From a checkpoint of a small transformer trained on Wikipedia: 10 layers.
Each number is 128 + 24 x the weight over the matrix's rms, rounded and kept within 0 to 255. Layers, rows and columns count from 0. Numbers have three digits each.

# layer 2 attention output (transposed), 768x768, rms 0.0195, rows 508-511,636-639,764-767, columns 0-95
064112123127120086126103209143161178101136149194137104165108057115187128077124140129047144132115127054164107164094111147153126122187079116120162147122134158129073166110124151158151083202094138143100113138172118145162122198215144172132109127121144125128155094092113170125128109132075148167
196157150105112125109140140132130127123109119162129104127146125150112131108136131105120135128141133100112155137121129083137131137154146120128091127133092111169117138161108129135150082024123121108127121109126135119144135140130131110126146106124130128128083123144118126125156127152130113128
059119113146115143140141101101100130112135125071110145105129154131111122157124122160146140118114121127125100081145160142134124141111092136115143124114115157124161100144135148120106156170109142119131153109089142112124115112101127123109129117136145140112150167147174123135087119087125106127
233143135115119123136122125115128122128120137154121115136133120136132121140141135122109133118133125115133150121143134104118159131137145129134105139132114123150127156153118122128138142000123135079133128120132117118132123131111112120110122118139137135133125131144126129128149137140142130125
089130096147130140146095194108151166089147151209127129145103055170165131034111154106055135139121144062130093162120105173147128141181101125095177143125135170140076169141135162154156088227107126125095127121159114127160097191220101188140097108119149125107132085119093148132136119134085127173
200144137106119122119142128125134127128112120153130114127139134143109138123136128119124134128146134096111155131116130089129139137142131113126090129136102121161125136152106124140133099007128115104131120124130126126137137143118125121120141114125133125120094128137128119132147131149128122123
032125113147118129141142120114100143110129129062111140105131154130137121164132118178150138123098138116151102076144141137126121125110093144119153117106119138118157094122141129129121170220109148113138134100105154115124125121104133108107131121136129131116154187129160126134091129108112101111
244139130107121118131129116118130116133121134153118125133137114133128122143142138129113140128142126117127149124143130104119174136130132128132108142130120127144129161141123120136136145000126134053136118111130117132126120138114116118111118119142136119125129135140125124127149140136129133129
024109146133142065104104221054156192193144141199142093120111114122174117049135125131041161130096125090179072144048118081127128157198121073128115112079145190129070135130111130132124057134132103147115162119131103137121120207194121133183121062125080114121135094090171141110114182130129095154
192144133104121128115140132120131130127117120158126107130141136142109132115132124126118133119144127100113154136116126096130132140143135114131097123135103123159123141151108127141123103005133118106138122120125127134135135143123129123123143113129125129123105127138129114132139131138136125128
055124122134124123139137112091108152126123111079145136107124156121144133140129114161158132129106121131140101080137142111114129140099116146116135115101120150097157102112139132116124151241121147124132141118107142116131118112109141122130131121138140133122142168105156143138091134117112083119
238142126110116137138128112135126117111122135150108130140136113131125118147138138128113134117138135113128148136154130128130156126137132127134121142137116116150127163147124125135136144000121130069129108104132127133130121142118119122103113127144138131129132132155110125128148128136133153132
# layer 2 attention value, 256x768, rms 0.0267, rows 253-255, columns 0-95
110118102111079112159176117114131131120107141135139099146109139104157147116136138113124148145109152145120121143114128114128130104136131105135081152136106175108123095144141140154111149101106122153082168124120109133138142135152127162119089094123161145159140137142144125116117135128127115079
142143150118136163103076148158171128118132123118156133111132114121132135114110121118127118132119081142131149141103142144117102118128115130156162157118145082111120152098170120105060126132146128165079120132117098089112120141122107109114080172138077080096134084133112082126137129149122124145
144121096101130133182147116114094124165143151129166176124124151092119115110110129123173158128147177111102156147144134129106170093113071099152177196130089171118137175102177127177168155099136112108091109140124138172120150116092142138133121120146139090115156179107135141113119131097123118116
# layer 2 MLP up, 3072x768, rms 0.0263, rows 0-64, columns 0-95
149148111124137111145096128154132153107149122115118106114132139162176120157150130133129140115118125144120160149155143126126118117128117140145141145118145117133129143135100105131134136128132119113131101137119122110113116137122156128133098134148090142086129123131139117143157128107120151126
165159138099148124151112123143146108139164100161118101123124158120127134111122155127113149129125126123097133127144149115137156130110133112149150123117134151122125139139132131157138145089123126112135131160119126101134113116118152134115123110132124158118130151138137111135132126092107133142
177179156099131134140125137134167162123102122091124159095128124146165146110220150110109113145140118101177100125118083078118106115096092131139132152148129119167102123157103099124142149114168124128154096085145094116136109125115176149146105143129128127164132202145059138149180136110108131102
146129109124131131162120098143138134146143081135121112126128122140154129131160143137117126123162095152114145154101118126106123134136114122147113128149100141127109125149104142140127153083123140115134123142117110158126122177110147165148120103123105159130126123111134116146140122109121112148
130121109106130120129113130130128120102138121126118111144149163177126145150121154127104105079171092131116174134120149080103114132135112121121133102125146142123094098167147132119161132094149097092131118136098126111098162126101121142121123125138124118113111117126132149143116127154121143126
158097123164132157137149137130132136154163142149133132165116134104157108127126123146100128143118109114093138128129116119111118109109148128132133102131120139139108119144131098111129170112147111130160145146135105120143096118158128119147116120167108122128146099108149070103150165081108137119
135122165106101127189146102135147108135074120136149116138132126114119149133136136119107139128174134082127139175139157099128102093113155112134146143131160113177094101124100092127148137141125119116118128113097159134118107164155098143111115110160108109142120169115128130111103161172130158187
115140126129128143157128103139153117114129170156100114113109112128199107138139120065143165133126124130146131122123126101116105065117117105138110108131110139154139134149135167114188136104161117153120115098153106042119105104149148124123111109158100096118101107068138139100164115107115109081
130144118090113132108122119139173113128104130120134114111112115170114118169134156128119103120160089110131181124136098121117189124138110121127096175059093125152117104111124133131164080137148129108115109140117065104149154173142102103122140097153088087099137121130185125099162136154135185146
149173126184135120195133145123092132115123088141035150111143105138113127118123116142125142122120139098088148159151113132165087089127172142109118133071094093124148131089163182156171180116125083138132189088169118126140078132093154120144104109136110097120132137111118196126133174192141187118
145089141139093138113145175128122143124132124161124128124148112094129141142136111089142129102155091086133151114148144135129141114094138086141155087124127120122130111118131088147130135132110135124138133136134134144144127113135099138128125100157112120121113125110123099116124114118142145136
114191124099109143133119121089161158096065152116104116180107148150124075099130080147139141148121126112107104152155123094145112160169104133158088139132140099150151188070137129133143103130118092141161154114124173100124089158143170122107120147091119120130135148196079113129146120162130097137
154141133139126123123104123130137145116132141120121128140116121133129124136132143130105147140162125106115161143155111156133117118095137143096112130124110137119144156155121115134122116128135107083101110156136118106154122145116147158094140104131127124151130143138118136135130142133138132143
152135099136128130133114126155152113131149121128123131121138126133107109135139146137132121110139086137114121138150134139149151134078119143146128110138140150132091138141111141175114132103143120110122132138128128156129107149158134147099127108121117115100169137135147119140138142123124135102
149109093140142102116140168122149138089142109148109145135123134110145131126143148121136118137122087162144152128144158149136135125134110139087136112120138112115135103137085146131123157088144084122150120137154129119150096149117128119132146120123098140137106107160108122145137168119123096140
148107143107132127125098142100116129127144124134129118148156124110140103148143127126118115125149117134174148142133113097139145126114111118129135124121111141120143112120136105147138135105128122071166125140133075136144106144174137127109123121141139132119106104103103139125123133114122107145
137113182086149121138120151121156114137145101111105115120141140134135116136158118129094114126134126126136159159149127114138115131107118131134120140150159128146130143117118129150130131109146108103121126131125147148120137136151127120113133127151121095119128117105149123127079113122118126164
114149131170096136138111115084136129104203088074036128108195118135146152071172163107084184156116112141093117143175150111113152128146128141178127101133153125174129138113146175127182185131135142127114131087112151079121094130143164116130103113176116137079102068140124140188119195096160132158
129118114137143126122160123100132157133092046125144103138159115123111123151148110097139107131107094105147078124105162077116122148087128056150106195131136148129103086084142173142138104127128175140116056144087160133130133161123175117105152146105114089085143163146127161134158139165128135150
139112108107112123131105162132122130143175127127122150140128131126128130131174133133121106106135124132143155135152126125133174139125122149129128079114102115142108126122134127150109145116154124097166126139128085154156113144114120117106130113155110124113126108137129120120152144111129119129
160150119108110144119099154139122130132107085127103091110147140139142116138136129121095139108140138123129134120109125134141121119147116103129131114148121147139145113146115128126136127091089132126139117149134153106136103139130152158128147108148098127094127122133147108106129140136127149144
201138125124096158147094104076120148082162148158138087159146169133156150162125203125131111159153128081088165169161138125125154094118111162163119183106142110133103089103104114202145144146148159108135127104145086132145157084106136126141096101127125071137166114092122142171158093079044084056
160125128122098142102095087107147092125076169137142087108095151171114140130117115126119164128105135107139199125180139099118139140128127131136096093123135139152134125165118124167118187101158154149134094129129102142116119107137113132120103132095126110076139133173141123106136089114115140124
159123112128133121159114126132130128131130140143127122139132155111169110107114146114132099101117127171135144135133106119118113122128116142126107106130157118139108113113135147103114141113120147127151137128126115127135108142139144157128124132116119121091110130132125092133145136107119143120
143116136139120187136139115130122124142124141112157140139160168084135053150055142126157122034135132148150149135128139121133162112175093080134049116088118117082130057096136131159154076138118165149118109169181149125111160164174140073115189144126155139121126138162206146120148130181145147175
150140171171149138148090122133104158114135153168141091073140089175135171049127175133144171158105141099158086158135095126177089113112175156119154149164083083155078127152152130119168084137147120125116083115134117127173116094118097119093104121126119113131082099115071154146162151109111105106
154130118142132135128085131126146158153169123161100136128162136127112104135127139116121113128154128137146123118137128125126107149112118112131108124121127123137103110129111142118143147142124111091152129119118123116137097116144143144120135126116136131127140177138145108144146153128121155118
117063108132131139127125148112131130123121130114125143173120147115106124136148184171165126133126133136045108129123077134183153147102136167119147093171143123126144168088148154116133100128077073121125174091083121143085126119126135156117133135111159132143170151149130171124126141139153150116
205172155128099109158115118105135107129111148156115108105116124114088128117184151059086139142134132116122131177094124113116125184108121108059090100097136119105149102139103119093133122128157069130116097131087157173082093180107145172111134112185160104160099163178078123170128091136120169109
144137109121116163136123103113109140114145154116138140154103154139147108119152089138136112096125103142125143136124126113135094144148141101119101094131112115110151070135138122168123111132126137122116116177132137135159108133122118151100128133117135096129112132147149125163143122123132129153
200092152103081095164133190075106103095113104176141108127110130135154108138119149039129105137151105105112172146078073114141146136151125142120100151121120143135163121181132144188123133125074136093108136159191178147109157201141172104160141065100146113110127204130140122086156139168120149115
173146139143132180153133124107150141103125132129112109128143171135149122125170111125109133174139097124162136180143095106140141122104092131128106129139132139106098097159126140141131121090152140087133130146121113135118118140112131135128139137183110126126122153114143104120111104152114131156
160172157122083121161099100088116158146128107124140111093101129132134115167166118124116126152118116123107155106196067136149183125115161107097123140083099107158130105121160182172146190120157164116117106088105096088139112160124131137166109125143124154128123131204107105162214198134122143115
133130138091129122105127160130126122103151132117129126102130156130111109142140108146121138119133121095122142137130147112127108125105124107129115131111145126127111158113136118172146147106130131129139130139102131117126139124129144164138094115121132133121132143128146109124118126130131126143
179114132107149114150113136110138112147131101155129125143152141137131118117153120104146130142133104140121149130168134138141140138138101140132122119167106139123147118145101125128123135113144109134127082150114124122112136107135172137101113094141103127100134134156114110125154135103097118137
115155105110176153094146157126179182121211128134125089151101105157113092099147076155111167132100126159184132119142145092170164142221152130114052091140151131100064119085123094121082115109149081147127167144130114090160118146146092177127112140116139092126136110196176103123135103140142092077
114174175128119152139135115088146158179140171165107121084171142169112126118149130104078123128130115109130093127127071159165133110120106116107148119166120141123097137099154155127105072114113097138126081160122118111128152126169138140143161158194165107152141096096169109110103146136141117138
223077104124118103111140120119107144133174057178107072181068112056127158154210150134161144104115124119111139162139107076143151183138163123144109108213107109167142117106116081185115131083051126115135146174100131126166094191167122132196158108172132124164139141102162131139160126136133102151
154123129157109114172124130116146115127164131122121089095151136122154119122135145109113130116130104127137141154118130118136149127107158106134113120134138111128110130138125110125156105088136113127123133145119127107110092133127148136128134137157118151099131098151137152132119149141089140111
194102103131089140143098131116151150115120101131117074157104107182126113124112149141132123152106083098088166124146154084134111119111139161139096171118122103169076127121112114153129143098107155092142108141114162123181092150113115142141118117148155155091123130176101153132111146165074121073
145113139114109150176095130168102123100157108156184150133125102147170151143169159057142126117098131123109137112129191169124135109139172107113124144110105151115119142080173133130110163099137090125096127113133182120105095145113089120160136128175138166119121138124114141140140137075098111117
207143102097146135128115143110129150137093083137167168101125136086127107149132122152069126124161089131144171137114087109172149120126136093102081136172121138130156150094122108128135118105103120107162128125122096175187174139143120149088108131122096150165152119132103181097183195142122117171
139163121144147156064136139120149141126141099117125113077149116155098136084121123179179107118127110151054113154134089141137086139121147138097106128193075130115190119134080130129110101142116153083143126150156053110133084157164147150147114166125084082095121149134194123089126060138177103106
159146150114083154146135113117136152122124150145129147112146165128123135124135127102133150127165132118138132129138118124134138146090135131117126141143134096112117092128112151130124098121145165109105106134128125149152120129151144153134142120166103124147138116128111119152171126118105123123
141132126125121173135141105111145123116134112152100149132129132134111133138148120101100090135143115144121115130164119128116118135099161144106120110140131120167104135126115124125114149115141113111133115135117092129116119142162146138112146145132108127150144103146129144159120145126114134139
156138083109134098112158108089187139181084099204116129122157143199099097129145126182096116139151140057110132197092117134133155134117139050067087144089127121190107153141124104233146099108097154103128097142115103117120117110135120128095128152141117133086129107116129089129154162137127098171
128077113149135121159131129141102138057111136155159117199176104114120134153119142112152088099158150111043107107104103117174142119142108146142136157162114080141131124150164114180112102096075141158128182139134200102125129188151142130091162137123147134102104168101105142129145116135110076119
150098127124129142154136118116127142132132098129135129107125120133140109121147138101117072125158130131137138130144139133125135143110129116089102117106129132165131085113109123139129154088136109119138100154124148134120109133121168149123126135150114109107131129132102141109142177110110133145
210089091127118117138127114086133129138111130185128110104127151143136159157144113135143167088147132119134126152104142120145171125120126086116079121091096135141163082118116148135126149111133172093146067213130122152105146132100112118123108074102163112118115124097129152116146151151092107064
128093106144110131148129152153157141093117108171137106093121152121124133135121149121116114104156130134126126136122171112129124129087099121094116133125116142114095111114102113121148131093107113072126123163112133103129136105099133170111152104106130126127137124113134104133131111149112112117
119133131137150163106145151087070134128149150106171126127075166112105085117125133114151076119111076111121113177140120158157165098157117111053121106126166169092176099123124129138170109100165119153127092109158127125125176140144123081092154166147163116146147132144111078158112119141111116076
149146128139151132107019159153139125116152136192145077120130132130118145074149186129127186157130107104117117139124132144173142091148148109091167087125116179134080130096159223116169108142101126100116155142082156039097132131162101170105114066153142096109133131153150111169162126107109158125
143126135097145126141101118134141132113167123159123108130129129148163122146154119123082129101129114137101130123151136114127118141104112137127101114113143150164123112140134124132124148125139145090120129137113143129134135134149157143119133137107120125138127139141131143123149142131109138126
149146111125113142145113129119118141133147129121130125139128176151139098116138139121127136129155127141128129102134122114159124159100098101129144142153123104127130094148109125161109158095137124128155122161134120118138100139144129169117111106115117135125112116128097105124162135143113110142
132135100136131140117130121120145106120166110069137181110124162109160137121184192097109124120181137097142115104099125098087081135124125074102123097085163132129129094137131156129100169127160093135143075174051186139104095107133211173134150127207136152152140123103132141141099172178120255110
128158134113130118128076076099126123107129137133143138084116130128132124128142158132151139133114088152149153110127154109130103134102073113130113114143157167119122095146126137141117122106120136124150122121109099139120108156117118139121146152146098130151114134137139126103122126157088129141
143133115094102190112141149121113110090131119122120090048213106134199132141140122113140178115114138163203108196105122082179161102134114111129130139149151130155109111136110112127138153113117086096195108104127105143084114121172101095130127114126132112114101158080088127088150109176122186152
128095110139097138157136130119092077111154121141147110169156131120137193126113102105132096174125169140115146093121193077098160147148087081111102132131129123143131138120071161095103125115085135115127132111101177138143134195107118106107143141130147151090149146169122136125130126113151177156
141137130143136134153111129123143138121130131138096116122140156128144116137131161127107138096127116137133172134125134116112130124101121116106129120135147128102128154114133104110130123137131114111159145108129124122137124152153130154125148116126125166107111128155117092125161147174124139108
118082130064140123100110130131135157103108100121145123160104153103088147164158109128117129137153102100176141095141073165136124142119141135088104151118102108072167152110163135093141132122101110117141135187133136111145161124061123166128155118159084099107158132154169138069154103118120157118
152128152141146121126146117136132117110124122136134121135129160095145124126170144126121102116117099117141161127146140125111142122103127103101137102110096157142100124141132123149132132072122096122130119148131149129109116118120108108132113128142141136122128150114119120161130136094108125118
143122094143128143133147180143109150076138084136139135145118124212127110157120139100107082155137115114201148108143116130068110142149156160181109118118116161139142123110143117116082140115150146149123122108124117104052126159131137142092138129172085115157143173102130160146157110118127118147
130103119145125147142101126119114121110134149125093138105160161136142104128135115132139122132132143132110125148151123111132125131125097145104128135183116165125113125138117105111134123062142116132156123128107114117132132132156139121139129093114086122131109150154118135135136116111104129123
105176123116119117163158137079133144117069111132069136154106104126090128092123166114101155128108134117151138138056096096197155056135107118180064117118105155137139120120141137143129060132092086129095161121195100130147193240197165140124126135140174137125119107152105125130074126179142168159
118105068126097162113119159125117110163155152090111131110095150159110060086119150134095092122151126123195131114136130120131163147099120167130107093215115134132108104157113064097150133075159101117167147162061115133114133064184199160150159134127111180120094175147087144096107177132133159158
# layer 2 MLP down (transposed), 3072x768, rms 0.0182, rows 0-64, columns 0-95
124127150155124138117118135157115126145096125123127157134150120115111141125117102128162130162143112108124130128114124135119139110130128145125138137118138122127170117148139146117120127123149126135128107113164113142114136114118125132128117122087118126137128113121117161122126150163137116115
122108117130133138116127124126119129134134133140121118150130123126117129131120113125132131126131131125127145121131111126114128129109134107122122127129138136129139131113158126141122142126127134121146118133131133151129119120125129117137136130122121133123128126116123127109127118134128127126
138113095124162098152167131134140115181098125153080158126138108121112125165169111112088183206137187146129131144110136117151152148114109115091206136191125151091131121145157128135107116174118152150149122134125113139150097131104156096128154075128119105145073108096129167167122111109137126162
136139148124104111125137126110125109119114135137135105145135125122095128106121153118110133105122135123138134113134131083150126131138110123106122119145125129137144138127127131126150129120131143140132123108108107128138115096153102123123149119137141127125133128121136111113152136125102149144
114133118107137156122143121163124142160127145110152163126133138114111151137111097113087103116135099137110128079111128117131132155130150136160133172131137114126147118134151124107129115110133131129139178118091110117160095116139142106144135126135096151100118106124124105120137144100154129148
139143157082125077113116118148158111099122124114095132111106090174081138113141124089130106104124139112121111171136161151132140137159143120100144125096111095123151159135137134151131130092161101131122091125151089129134108159135102158120127133118131108144129142118122115149132113154143125126
127159135122086133100131127155093103165122103149140131080135115092089115137099125108114202111147112100133140153141142166138121135104121132158089157142113168132099121096114108163116160174102109118151127140134114185162150113146134119158130111128113094120137099122181138129145161127130139158
125152099131114147092179117195145174150173187112156166147155116148109135163161112100179116097072187120156100113096111140119155120129111109101180135090137075061103144154113111171087100137090179134118111165195118158134228192083053122132128106125109153149135109175116107147110182118150118129
128126140161129115120090134117110099141105126160089157125156109106105108113105131083129102127162110124116111135122088124116069131086117127137187105168193094128126128104126142131137096101124104135138119144119112109114108127147143115156154128094099128124179115120128118123109149174115120098
147136149121158130187157107106137109170091098096094140120154151109092138168081055128123099145148123118154090170135138109100106090116089123149064108119132135157167132172126103162110135097150093131143103127127106140105149125161114089115145175127172140110079131100106192131160082161126137107
114135123118119113146140120125137125155125120107128142145114128137139137120116149131112133132107131157133116138137125130124118119146117144122134147094125130128137129123147112127122118123113138132116137129143134152124124141130160138129163146127134128130131112133130113132126120146129134131
130211182130111056067139110131145104199155093163124158094175062101125141108092165152135165145094087053104144059150129133114113130114142098068150169132109129107090153140170119071125136118167130130107150104120094101101147059144155098135124178157069074120120135193146114103136108097146249090
141129115091118127126117129123113131105117111129160133136133123111144142124109119121141150144125142120152120121136102113130143090130124136129146129130144132137115127145128106130108122144109134123129133112142100129128138140141124162119120130114147127117130098119147097147126158139135118148
144123144117131128121118126120143133148133117126130073125146125146132116134124129121122164144140123135132139129116121117125125130147122101105124132125122119153143132123138137117128129118120125132116142148131126126119087110103149136119137125121137148103135141139125127133140122121122142142
114151128131104140119142134148140128130134116133141133150105126129135120120108114124117130131132142142123145119121121140138125118127138146138138141147114129130142153134134112125110103098121135151117141126120136130124129110152132122136133123136126135141123143143117127123127146099114104133
115113126128122130107139143122149133133135146128129135118140122125143139116134125129136129137136132133128131132130129137118126129145123140121125130130122137121117121138122129137141140140109127126112129111136121133130128134121121136110101116141125114129130133128119125128133126130124127125
132129125151119144152106118128125130147135121144125120120132118113122113088121122142114119121159137138139143112141132114137122118128140143137121134141123148121129141105109123149114143128134132144129132138092107133107137127143133103121121118141115138116132125123151121130109151117149151113
097124174135127217179108097119113161141105131050126178133136086129168064117101074097151156114074108084212108120132057142095135133140118090133115058137102162113180080167139134126109139105118165146187127107155164116130123193135153145094115142147155131141133142105106138104082080197107129149
112132092175156084088120134064106114134148118108125149131163224087179098120167127139123172061116241147140133079154120157146170092136119138154112090086163141121137075117120120104133150109126109125164121134112140112118157150118139120176125107164219185147123143127149115157101170107063125147
126134125106123118137133118136116115140110107127131114136157120128131140107108123127116115131148133126116115137138130150140129138136149148123118131121118120134114114150140108132133117154127156133137139110121133129146103118138149140138135118128133139099148125116097141135125141155140136130
130133159127144146128115136115117127113136142128113155137135149124113150133124118124120136116135161140126114100116133111130132109162145146109130109095122127110113133145141132130136124133130132141116139119108104135139113145095113124134136128106122095137136173127159091114145138139146143174
098118130114111154098136174137120149074122126122114160120120101141139142113116152130145065137083191110115134142149110177155062132139179141083174088114148114104093127173148167079144108124100104149088142125135136111081122120129121142135131136137146101139127132109137101170113139130149142064
124126129122134200122134175171179190098083095130060099100119106124135169155126168126135113135148163068172135128112116136148084119100122134164161137073119065160093105175197164083092129154152070092142183148148149147161097121136102156161087157065149137081199128069111132185108119146068145103
148143165118131130111111153129103139126121135135128150134113127127113101127123129129106167127138134112134135109141145121138138137137120131142124124104137131132139145110124163131107106138127131109105106117125118121136156110110110100129157119135120123144132134109148155128117132159121097137
146112165125114077134100137115127159110130112157133102099139074147160165125144141117107155199157124157103126148123111100116128129096166167135187174152140144129135177140163103095123163183178119102174137082100101141129055084078154186129091147098091111117111136117043067101117101066137108072
125122139078157107087159116127154117147114134081130159127148153119087126200120120150063121107184166123106134121078104128127165125121127104097118097158101104116146115169168173168069152155114116120142163182129076175123156136131117122138106114126131128136118173124160126143119117068155127152
122133142136144124130134142137118140140125144135141128114097128167131132123146134119125120151149142127137126134112120129125121133126111129114138122092113124129134139135164107124134127126158124135132145135135112130131155116109127117101118124135117122130130126124132133129130139132132131140
131165173095130128099154130130125115079141136145131094119174078122126116115119113129129143181146130106212146156164216140109153133164130129129134140097136135156128105130109126099137150155153189151134079168149134163130154136162138080104128159173134096100131097127132125086135099138131133141
133145166143082079120146148188105130103100170131116158133170108160157123141109123167136183119118165124124093133107083131108119127153135145103096116125146081068117119115188134132169098181091165127114150088147153159091165179154075117034142149122098014084135134163119169162175152146132138076
131135126107128144126117119120132155073137145140140140116120155119098135132105138144140121132139144100132121134118132145135128112114132138125134139134138118120120136140137157129145133131133109148106136125120108110139124123131155105138115139136137129124107137093125139125137116151121101120
151176073152100171097185097134112144117185110073137120122091116081080061121112103171090061083171138151093069178149190152112140144078132153137111073075120128087136081139158219122116156134170155116127114134108140138151117147180171087132137105126140171194073212137122143134117108144191137111
131115131118137116127125131140137156121126131133109145125115112122126149120131136103140131120122090100126154127154167143108121110141149151123158121143136126145155145130117125121126146122113146142130155123133122123128129130127130120115149120137158108103137115115127149133133141092137122124
131128132091149111136115141112107134151152124132152120170084167071128138096106147184048170137161137107097114224118121176173127122101116136153118135132119156088106184123141181119147152158153081140110158093132089103115092068185087118164158132115091101097119173093113127155155120105127096162
126140127126128133124134130131131110125127131120121139123136115126138143128116143111123125119121150136123134141106125137127116123130125135118129133111129119133121136133132119122127118130118121138124139136125137118115129137135139138127130120113117138127119124113126138117128131157143124126
103124136119103133112148114139105127144112125113139157119084125095104142156127135130110135099099145124135136113099137131134116136129130109097122150137136137125119183111121128131126116117084104142118154115124099110130092119121120121142136129108140131150136126137138148121133150136133125145
170132162168097102171130125130167122127089133080090100117162096098143143151085170113085082121161129121145100115112159091130106146100103165089152163127084117127165094150182107126137161135087152121150130153127112110068102171107131140199142101175158080126158140098112126111137122123126142175
112158089116120127129161130183156152095086172112145063132096122088146183142105154096171163177215101121151140136162094104129118083166104094123115184095115081122178132153120118145163156141142123119148149135154108149230113117058097120054080064065125131116129147151120112103134150174138114034
130089149097167148101120134141127115084168088159113126127102079144060080197076165128117063151125142108166119079151182126079037129098104169092132126075106067076127167097137092137108152093072148142128142190123152114134144121166145133080161116133190125133095179107192113102087147097113099123
135129124121125129122122160138145126110119122185125151150091108127126092116147133152141132128087154131125127135142122142120139117139108142118134138100123149130123150132152166146136133112112127143116119093146132129125155136146100147122125100120106107139120143102152144136141128116107128140
143143136118138155163123071127197179097151100169209184091135099104160131149112116189093148152145101114101137162165175097089075123136117146101138135087084097122109127123176143108144160121150161111065121165068096123145107111205155146165101153174092172149149113063039128155112090091092117117
106164105069098127076193103124161100151178093140127114165149134157143093103125120178101120103112159179167150089161057061114156169133129111208137135120128128075105163141129116134094136088148137148125099130179154121079133154111058108153156081126121141121134085105170167118136096129162091178
150104154113109081051071127094103101125206186127122182164099123133132138183133117161111163208115147056156077048138166093159163122093194142127061161199117133108183128121145124103075153079105153122103112128156071157103128149087085100090144126148141117146121151125186097113131116154101169167
099138105089096069159120080148156119130114112055118116111107135085167143189182119104093135121164108143179121162123152132170138093180157126125122160075174136097085131099091158098158084097157097137099090090121089168141070116158107133129121118136160172128133101125100144142144229083128154174
123122121138137126108145120112160133136119113118127130129148140144134105121121114131123122116119116126126132111101115094124128164149114160136119114106119140128129151125108125136136103145116123117128139140124145120120127145107129123132126110102166101131137127106144137116138120108145105140
122122128119142108108106140155130120120105123127122117126128127125145135114122154143118143132121118127120151119119131117127124121125127132123131129119120112145133129124118130114132128148129128117139123126090143116117136126110124122153108133122136122110142145115134135137119120126122112125
143117173136102118050156141097165127107136075134215152124135114094121117139132110108163148106116130165048104161077080095119081113149077154121087105126082128111252111157122123115129119176176100106157151147145065150178115123150136094183058152127108166129120093132137156126177148138126112181
120142029107122158162113132102018141131103160176098159167117145143105132102132140114183191149125204110105121123167134123108153136140117162110064110137100162148104096104133087179123127092078095135148112097117164165119110127081115100103158132115092138158097073107160163121136092144103146183
120149142132118078078116142136149113097111142145125111154123132110159113113138144096127169152116107166114160147114095142135139091149128125146126160085149143105108165124138137153146116108121097141100134123130133068124147147157100144121142156124133112145143122099130119130124093166110139139
125122146139086184135117123096140105160151100085106128119190151111116123198099076108133143127144075140152117100146134142088080117105124145179104139123123168148131105118096121147106087185168168163165103115123095161141121079120181049144138168119180139171120131101141143125123119100124089167
123146128122126145122131124132115132138151127131107131123128101100111132117109114119126138135119141131126129134127103140120125129127122110132128138145139138135133133123134111111123125189141128131132146127148117139125118141143139127129131157131098142125138126122112155128130140148142151132
107192110116084171149108077087083087119072163133068117134135072142132123084068175159146106136136132119130125178163118089128125088169066106184155141091122117106108123136090123105127098144145114128141127129132131127074126115106114189071148160059156138188127087149163177110094146157150139145
125093127111113123110192113084110148164117093087113212138127133132118111156094109148149098098157156136148118137129110114085112118106119145186099165150149088123161147157146054133101156103154121148153126118161124180148138154115121151158128190134110143138115129094106142133131142119145123114
138104115121126137149142150099103104128116142125103118156131117120133135127096106128113127130134129123120149129107134127132126132138132120122139123131118153119097130124117120107129123113121131119139126124117119122140102145119128126128121142135131127153136118139116098120153124119128147141
142137137119132139128102119131129140145112116138119124131116114114148139145119097129134109130143110119136131132117127112122124122136137143131116130116118118133128148123108140126125117124126117141118118122128120115128114110120118138155157124130147131121125124122129110144135107120129148142
137103161141088174099191110101104146140124112060125090107102121089153125134124119115120157186142119132184124067170130148080126148103125106091106115078163129140131155114115104153140070156148115151115092103113124154082172141132169127133145139120153173193105113087097159110141155107096185089
138143135114106131126155148115133170143116134136123135160129108121111119156125127124134126122162150112093115121129088160137142162127144137140120127128133131122118136141160142122124131120112109138103136140142121126125117084123133140138154122132116126113137138150136078140129141149133133120
104192099193126097172141125093135071123145097082131115100157130081145132136118142137128152107133097134059098145111152177124146095151092138165091125104151124151129129176120113154169086139126138144147077116166179126149128128134107074152199125131166171130131151169185175131075164165142124089
131114151156097166191213127126083157133115126151126174141156161156094217134092111125148077117132143178152132127142092150103121138129159119129119196142084103102143151160140105072127096062105121122087179186139115140110080075117154122165105132107131189106131106113113125080145108102159166153
141141137117116169135120134130132141125160130122121104120147129137136133131143157124117114132130148130142130151148121135126133145152137118136105147142126136148110113117147155133128113095144122130144089143138127124107112107146170141140102131126138138111144146130127140127112136109132156162
145167137141093103107095153159082166113135108149062142118087131154132195137111133150124139169190153113084100138097155076188147143101115103138153185164166095076130089138160120144076138061160138141147088106166096161133164114176128089154155106108130140131114126101100110126183134162123114091
114141116123130131123142133129120130137155117141131110124129110139120146129126116140113130133121131128127140131136117126115131124124140127126119168132129106118133128127130117118115120119148146147130132123140125124153123136127123121128118151125126138131137138142129150124141126119135126153
134142129072136149140138120142145131103072113152152143131127085135103139114075149146095092113100119098136141127109150144151097114167103141157177176121145133146152127137129109116131138085128127113125129193149085198131141177105134112113076093123091059104141115097127082147127142127161137124
130128149113140117115127138111141108146114135105138105116139132111112142132124145124119128131115122117129131137122127116117121109128134132132115135123126115148143119123117121113117125133140121130140136135117129128120139141114136121130148137129127131134134128124092149138136122121131137097
145154188173104084118103157084139133127132116141166103100120108099088112152172200136150220130174136112078145177133103109205087153123098158122155204166154101136047211109120184146130115133101106128039153076119133069141070064088086127160106088081041074169070058102104187125195218141122074128
125176092128147142191132098139155116157138086132148151082130164110151110087064114133162156111126158093120131101143119121091107073160105163161099100055141098100167164081147188118136205138106103159178120117150109182117112163153156163211116095116107120168148109155129204157090184107093106171